Each number is 50 + 12 x the weight over its row's rms, rounded and kept within 0 to 99. Layers, rows and columns count from 0. The size before them is the row's rms in percent of the matrix's.

# layer 8 attention value, 160x160, rms 0.189, rows 125-127, columns 0-159
104:55 36 53 46 56 63 80 69 36 57 23 29 37 38 58 56 57 66 52 50 33 41 41 52 60 46 45 47 59 46 49 59 43 44 54 50 53 31 34 60 53 59 31 40 56 33 46 48 83 56 60 56 56 34 38 53 70 52 40 31 49 68 43 52 44 43 55 39 63 63 41 41 50 61 38 57 56 53 78 50 66 36 75 70 48 49 47 51 61 57 58 40 24 47 36 40 61 54 42 59 47 50 68 64 27 60 64 43 65 63 56 65 50 64 67 34 62 57 55 57 57 67 53 74 57 44 37 46 28 56 42 64 45 49 30 47 31 55 51 53 50 48 49 36 31 42 38 53 36 44 46 60 56 50 17 44 65 62 37 41
100:33 49 50 57 35 57 29 39 49 45 57 49 54 44 44 66 57 67 49 33 46 44 49 63 79 53 51 36 48 48 50 46 46 67 28 59 66 27 36 48 51 47 63 46 49 34 49 51 47 51 53 74 29 48 46 61 56 54 62 37 31 53 47 49 44 77 50 48 61 63 16 46 57 51 58 56 73 47 49 52 70 52 43 41 43 50 45 29 42 50 61 46 48 42 38 62 46 45 35 45 44 61 63 51 62 56 33 42 53 47 74 71 39 83 62 48 53 38 58 49 59 43 39 22 49 54 31 67 62 61 55 46 33 64 53 44 45 63 97 65 53 50 53 52 53 45 48 35 71 37 37 63 33 65 45 47 48 48 54 58
099:55 47 49 37 70 59 70 53 71 44 49 55 47 79 43 46 33 51 66 65 05 39 33 54 50 71 39 36 41 40 52 43 45 56 46 43 62 36 56 21 52 60 69 32 67 46 53 50 55 45 66 52 52 33 34 58 41 36 38 40 63 48 54 81 56 46 64 61 62 52 33 53 49 57 38 55 52 62 62 41 49 42 46 54 36 46 53 78 82 48 45 44 57 55 50 55 47 50 47 60 54 64 50 44 40 39 55 48 42 63 39 45 27 50 56 47 46 49 35 51 54 47 46 68 47 57 46 45 43 74 33 36 42 32 21 42 70 54 46 41 58 50 47 46 32 60 66 32 44 50 72 45 62 52 49 34 47 58 32 56
# layer 8 attention output (transposed), 160x160, rms 0.169, rows 125-127, columns 0-159
093:54 50 31 35 62 33 54 41 60 35 52 64 46 65 39 46 36 56 51 35 53 66 56 59 34 40 64 47 36 58 59 37 78 33 62 45 58 47 32 43 64 51 37 52 61 54 43 47 44 57 41 32 43 58 55 61 48 35 42 57 46 54 37 46 58 76 28 55 35 70 58 69 56 47 65 35 25 70 54 54 52 41 58 29 46 31 47 39 39 48 41 48 64 39 40 57 41 30 54 28 61 74 38 65 58 58 31 59 48 46 80 54 58 54 51 43 86 66 46 52 52 32 45 53 51 58 21 56 41 45 52 53 45 65 56 57 73 45 65 59 47 24 57 60 60 57 51 49 40 59 45 52 58 59 64 44 57 58 67 49
096:56 38 73 52 48 38 56 56 55 25 49 46 43 35 58 57 43 38 56 51 58 48 22 49 46 51 51 42 55 62 37 67 53 48 47 45 42 51 53 37 62 27 46 48 42 45 61 67 50 40 41 37 43 50 65 56 60 45 50 40 59 67 58 57 59 24 51 67 63 48 64 59 58 24 41 42 44 44 48 49 31 47 43 52 47 56 31 53 55 36 44 52 55 42 74 66 49 60 36 46 69 24 45 54 45 42 28 40 61 35 36 41 55 50 43 60 44 52 66 36 69 64 50 57 35 45 23 43 66 68 57 58 54 39 46 66 47 77 65 85 43 39 58 30 71 38 68 68 39 76 65 46 67 51 51 54 56 71 42 52
097:47 43 51 54 59 63 46 45 58 59 33 59 39 38 54 46 54 44 39 44 46 56 61 47 34 74 48 56 35 62 71 56 47 76 38 65 55 46 59 35 33 30 33 49 41 57 28 68 60 47 53 49 35 50 50 62 52 61 39 45 30 43 45 52 34 55 40 34 28 55 57 38 40 33 74 53 46 62 76 40 61 48 36 52 35 64 48 32 27 53 49 44 60 57 47 55 48 44 66 39 52 53 61 56 55 52 64 69 48 37 73 59 45 40 65 57 41 48 53 48 47 53 52 37 34 49 31 55 34 43 43 74 84 47 47 49 72 54 81 71 53 78 66 49 53 40 29 60 41 53 66 45 48 47 56 45 35 49 57 34
# layer 8 attention query, 160x160, rms 0.159, rows 128-134, columns 0-159
107:42 42 39 47 69 56 56 59 41 48 50 45 46 57 63 33 58 72 35 61 37 62 42 52 54 47 47 79 54 29 49 57 54 74 49 28 42 57 44 20 55 44 49 59 40 56 44 71 38 73 49 29 45 50 32 72 50 67 83 58 62 51 53 45 43 29 39 58 54 49 18 49 50 43 42 55 46 48 40 40 35 50 53 56 60 75 25 59 47 47 51 42 47 49 56 56 37 49 42 60 41 45 51 55 71 66 62 53 43 38 55 37 52 34 34 78 65 39 61 47 60 61 45 49 54 33 26 44 60 41 53 40 60 55 34 48 43 40 52 60 65 62 21 56 38 33 54 48 38 35 32 69 52 40 65 45 48 44 43 50
103:56 66 36 65 49 43 47 42 58 55 47 41 45 33 65 63 35 41 45 74 34 48 52 43 72 54 45 66 35 45 49 78 45 57 50 80 77 52 31 37 47 48 31 35 53 63 36 62 76 32 48 54 71 50 49 63 36 66 59 52 64 55 50 51 46 48 74 62 62 69 58 40 50 38 39 60 56 44 58 49 45 69 29 50 47 65 48 33 39 63 35 39 42 43 59 54 35 41 48 52 35 33 53 55 49 73 56 46 47 64 51 34 53 36 52 41 50 37 41 49 48 65 62 52 59 58 52 32 67 53 52 38 32 52 63 65 47 42 28 41 44 59 48 54 65 62 30 22 42 45 51 64 52 61 35 59 46 44 48 22
102:39 68 47 56 70 37 48 45 38 45 36 48 51 50 53 78 74 62 74 49 64 56 51 41 47 52 44 64 63 56 26 49 34 47 32 56 56 40 32 65 49 35 63 68 41 50 57 67 41 58 34 62 54 42 65 54 45 56 59 53 31 21 31 49 43 65 38 54 65 61 61 56 45 50 25 65 50 51 55 47 51 32 37 52 66 48 73 69 57 60 49 47 43 47 53 47 54 52 33 52 29 46 44 33 48 46 45 43 49 25 51 40 36 68 56 53 35 52 31 40 68 57 35 49 59 45 73 19 48 54 53 45 56 43 42 64 38 61 62 41 40 50 42 27 57 57 55 40 45 42 58 48 59 45 70 74 30 62 43 34
101:53 19 54 72 51 30 66 48 35 67 60 29 45 50 47 46 32 51 81 45 68 47 44 58 32 49 36 21 41 42 66 44 27 58 60 77 67 53 68 42 59 51 58 23 65 81 57 53 23 50 34 61 42 59 49 56 60 51 63 26 46 49 38 50 54 55 55 47 51 47 55 50 45 47 43 40 57 55 46 39 65 49 46 65 45 50 53 41 60 61 34 50 40 46 50 64 50 57 63 64 58 78 54 49 65 55 46 33 45 48 73 61 60 50 42 49 56 64 34 40 53 32 43 56 29 45 39 46 38 56 55 43 55 36 42 41 25 47 49 61 35 75 49 62 59 42 52 54 50 42 53 48 45 47 53 70 48 54 67 34
105:48 52 50 46 60 56 62 54 32 39 69 35 48 70 34 67 53 35 52 40 54 38 56 40 46 55 44 55 28 47 55 60 46 62 46 52 44 50 59 61 69 64 55 53 34 54 41 51 40 68 57 41 32 51 60 72 46 58 63 48 49 64 59 25 76 46 51 26 53 43 55 31 53 68 71 48 60 57 35 52 34 58 44 50 58 44 56 47 41 43 53 45 32 54 49 45 49 72 59 55 43 32 55 52 54 49 75 42 76 46 64 60 59 46 24 41 54 39 28 48 55 18 52 36 43 57 45 53 67 39 43 40 50 40 64 33 55 39 61 45 29 66 28 66 44 44 50 51 75 43 37 52 45 39 54 43 82 76 33 55
110:49 47 33 52 63 46 51 60 58 25 42 41 32 55 62 37 65 51 57 35 66 48 60 61 59 27 39 37 47 34 46 28 45 54 43 56 48 51 57 35 51 48 44 53 44 62 27 47 56 55 62 49 60 58 60 40 39 70 40 41 51 62 43 62 54 37 46 32 56 49 53 61 64 66 39 63 46 54 54 61 46 59 64 43 51 73 64 62 53 47 34 60 37 24 71 54 54 16 54 50 56 34 45 68 39 31 58 26 24 48 67 48 68 59 66 61 50 55 55 47 57 24 36 39 38 65 58 69 54 48 46 59 45 74 42 29 55 47 66 46 75 53 50 46 50 41 51 24 61 50 56 55 54 49 39 44 68 27 39 51
113:30 41 48 32 45 56 53 26 35 49 39 54 49 35 50 31 77 38 68 59 37 38 47 68 44 52 59 48 44 66 44 38 59 33 46 56 61 54 31 58 44 51 21 64 51 64 42 51 53 40 37 78 47 41 52 41 48 54 36 43 46 56 40 37 44 55 65 48 44 69 63 45 32 62 57 31 63 47 80 19 46 44 31 52 51 45 30 65 47 35 60 77 46 52 48 50 63 34 67 48 68 38 47 48 49 43 49 62 49 41 67 54 57 45 59 59 63 36 60 35 63 21 53 52 45 30 40 51 56 50 70 53 33 45 51 65 54 44 51 56 72 61 40 55 44 65 55 34 30 57 51 52 45 44 49 71 69 60 57 46
# layer 8 attention key, 160x160, rms 0.173, rows 128-134, columns 0-159
106:58 59 48 55 68 53 43 52 36 49 37 48 63 63 52 43 47 67 48 65 47 41 53 62 49 44 38 55 40 58 76 54 61 42 42 28 32 54 40 13 48 42 55 74 54 61 57 47 65 78 45 19 66 73 39 67 45 66 53 43 45 45 73 37 58 41 52 55 72 55 37 38 44 67 41 39 46 60 56 58 45 47 49 58 52 72 39 53 55 67 60 36 32 40 40 55 40 48 70 51 52 45 63 59 64 47 65 50 57 47 46 36 42 49 39 56 60 50 51 47 61 44 47 54 66 56 29 42 65 23 55 33 62 75 24 60 38 48 43 51 58 30 31 47 47 39 69 47 44 33 51 62 54 57 71 56 52 53 51 71
109:38 68 49 60 50 42 48 44 56 40 32 48 60 41 77 53 35 33 47 70 47 45 70 60 65 63 36 53 47 65 27 80 32 41 53 55 71 38 34 65 58 44 25 38 60 59 37 54 56 33 59 50 50 46 50 60 52 81 43 46 66 72 74 53 47 43 60 49 50 61 40 53 47 23 41 50 46 61 67 61 52 62 41 56 48 58 38 47 47 75 47 51 55 43 59 58 26 48 47 36 48 28 61 57 46 49 57 28 33 53 41 38 58 45 38 50 49 41 47 42 31 61 51 55 45 64 55 23 70 38 61 38 36 51 57 76 34 56 28 56 43 49 52 58 57 66 56 43 38 54 50 61 29 39 53 42 47 38 40 49
114:47 46 48 67 61 39 38 40 38 60 46 40 74 38 48 60 80 49 70 38 66 67 46 44 72 42 47 56 54 51 49 41 31 56 34 61 42 67 34 76 48 45 63 52 57 49 49 67 56 53 59 36 50 50 59 61 57 59 69 61 56 24 40 67 53 51 41 43 67 65 66 65 40 47 29 63 44 53 47 38 48 19 40 39 53 54 40 64 56 52 66 41 44 39 59 24 46 53 42 50 38 42 45 41 47 54 47 55 65 36 56 49 42 51 63 58 41 66 47 42 43 53 44 63 58 51 64 18 34 42 53 56 60 59 46 52 40 71 43 60 46 42 35 35 64 67 35 51 53 50 78 58 54 49 70 72 27 67 37 62
100:33 14 68 78 37 43 55 53 31 58 43 45 37 47 59 33 42 62 69 28 50 15 40 54 53 73 34 40 61 53 44 40 38 47 53 68 56 43 58 43 60 50 73 21 55 55 57 44 52 36 40 58 40 64 57 46 46 57 71 39 62 54 45 58 60 54 40 33 57 33 51 50 49 54 54 48 44 44 43 31 65 62 43 52 15 48 41 43 47 57 45 42 58 65 43 56 61 64 52 57 48 51 58 61 44 50 55 30 52 59 52 51 71 63 48 57 48 43 36 34 53 40 38 57 38 55 40 41 47 38 57 54 67 19 43 56 48 54 43 69 49 65 67 47 68 61 45 69 47 44 56 57 54 58 63 62 51 32 54 27
108:45 55 46 27 46 50 38 60 32 55 64 49 36 62 47 56 57 52 60 52 48 43 42 49 57 53 39 43 67 51 56 69 46 60 61 55 56 61 66 36 69 69 41 71 52 57 62 40 45 54 69 32 34 76 66 68 37 52 36 42 54 49 60 36 84 61 58 42 71 42 54 39 49 66 60 55 33 58 38 33 48 53 33 40 57 37 58 42 62 56 68 47 44 56 49 50 44 73 45 37 30 46 56 48 58 51 62 39 69 46 55 51 50 44 44 50 56 48 28 55 55 15 54 49 37 45 57 32 69 46 27 41 45 37 73 43 41 22 59 45 37 53 38 51 34 26 49 48 68 40 39 58 42 44 54 46 54 71 28 36
108:48 46 26 44 65 36 43 51 57 35 47 29 42 54 64 65 48 39 71 49 62 56 48 62 46 46 55 44 57 33 42 39 54 59 23 52 31 64 55 23 55 41 63 51 41 49 32 54 60 75 57 57 60 62 63 53 40 61 30 41 59 54 39 30 53 40 54 38 57 55 56 62 58 55 46 60 27 28 53 55 57 52 53 22 49 62 56 75 43 44 56 64 36 31 69 80 26 34 62 49 51 60 69 66 42 54 49 40 34 35 53 35 70 55 54 52 56 56 51 69 45 38 41 53 37 55 60 63 56 39 50 54 57 76 58 25 45 50 64 23 64 41 39 69 57 45 56 50 53 60 35 46 53 60 41 39 57 46 52 47
119:42 43 35 42 52 80 74 32 29 47 45 49 58 20 62 25 63 35 76 57 64 45 62 60 50 57 65 55 63 51 55 22 44 35 52 66 70 49 42 39 47 55 29 60 50 49 35 67 51 35 48 73 55 39 58 54 46 50 47 61 58 67 37 48 50 51 63 56 41 61 63 42 32 68 66 38 56 42 61 37 43 41 20 48 56 43 28 67 37 34 61 60 55 55 51 38 66 48 60 49 66 59 46 77 46 39 50 46 39 41 55 47 36 47 69 52 68 55 50 24 66 28 58 45 46 65 62 50 85 58 50 53 53 47 52 53 59 62 51 49 52 59 52 62 46 48 42 40 38 57 47 50 47 55 44 57 59 60 53 47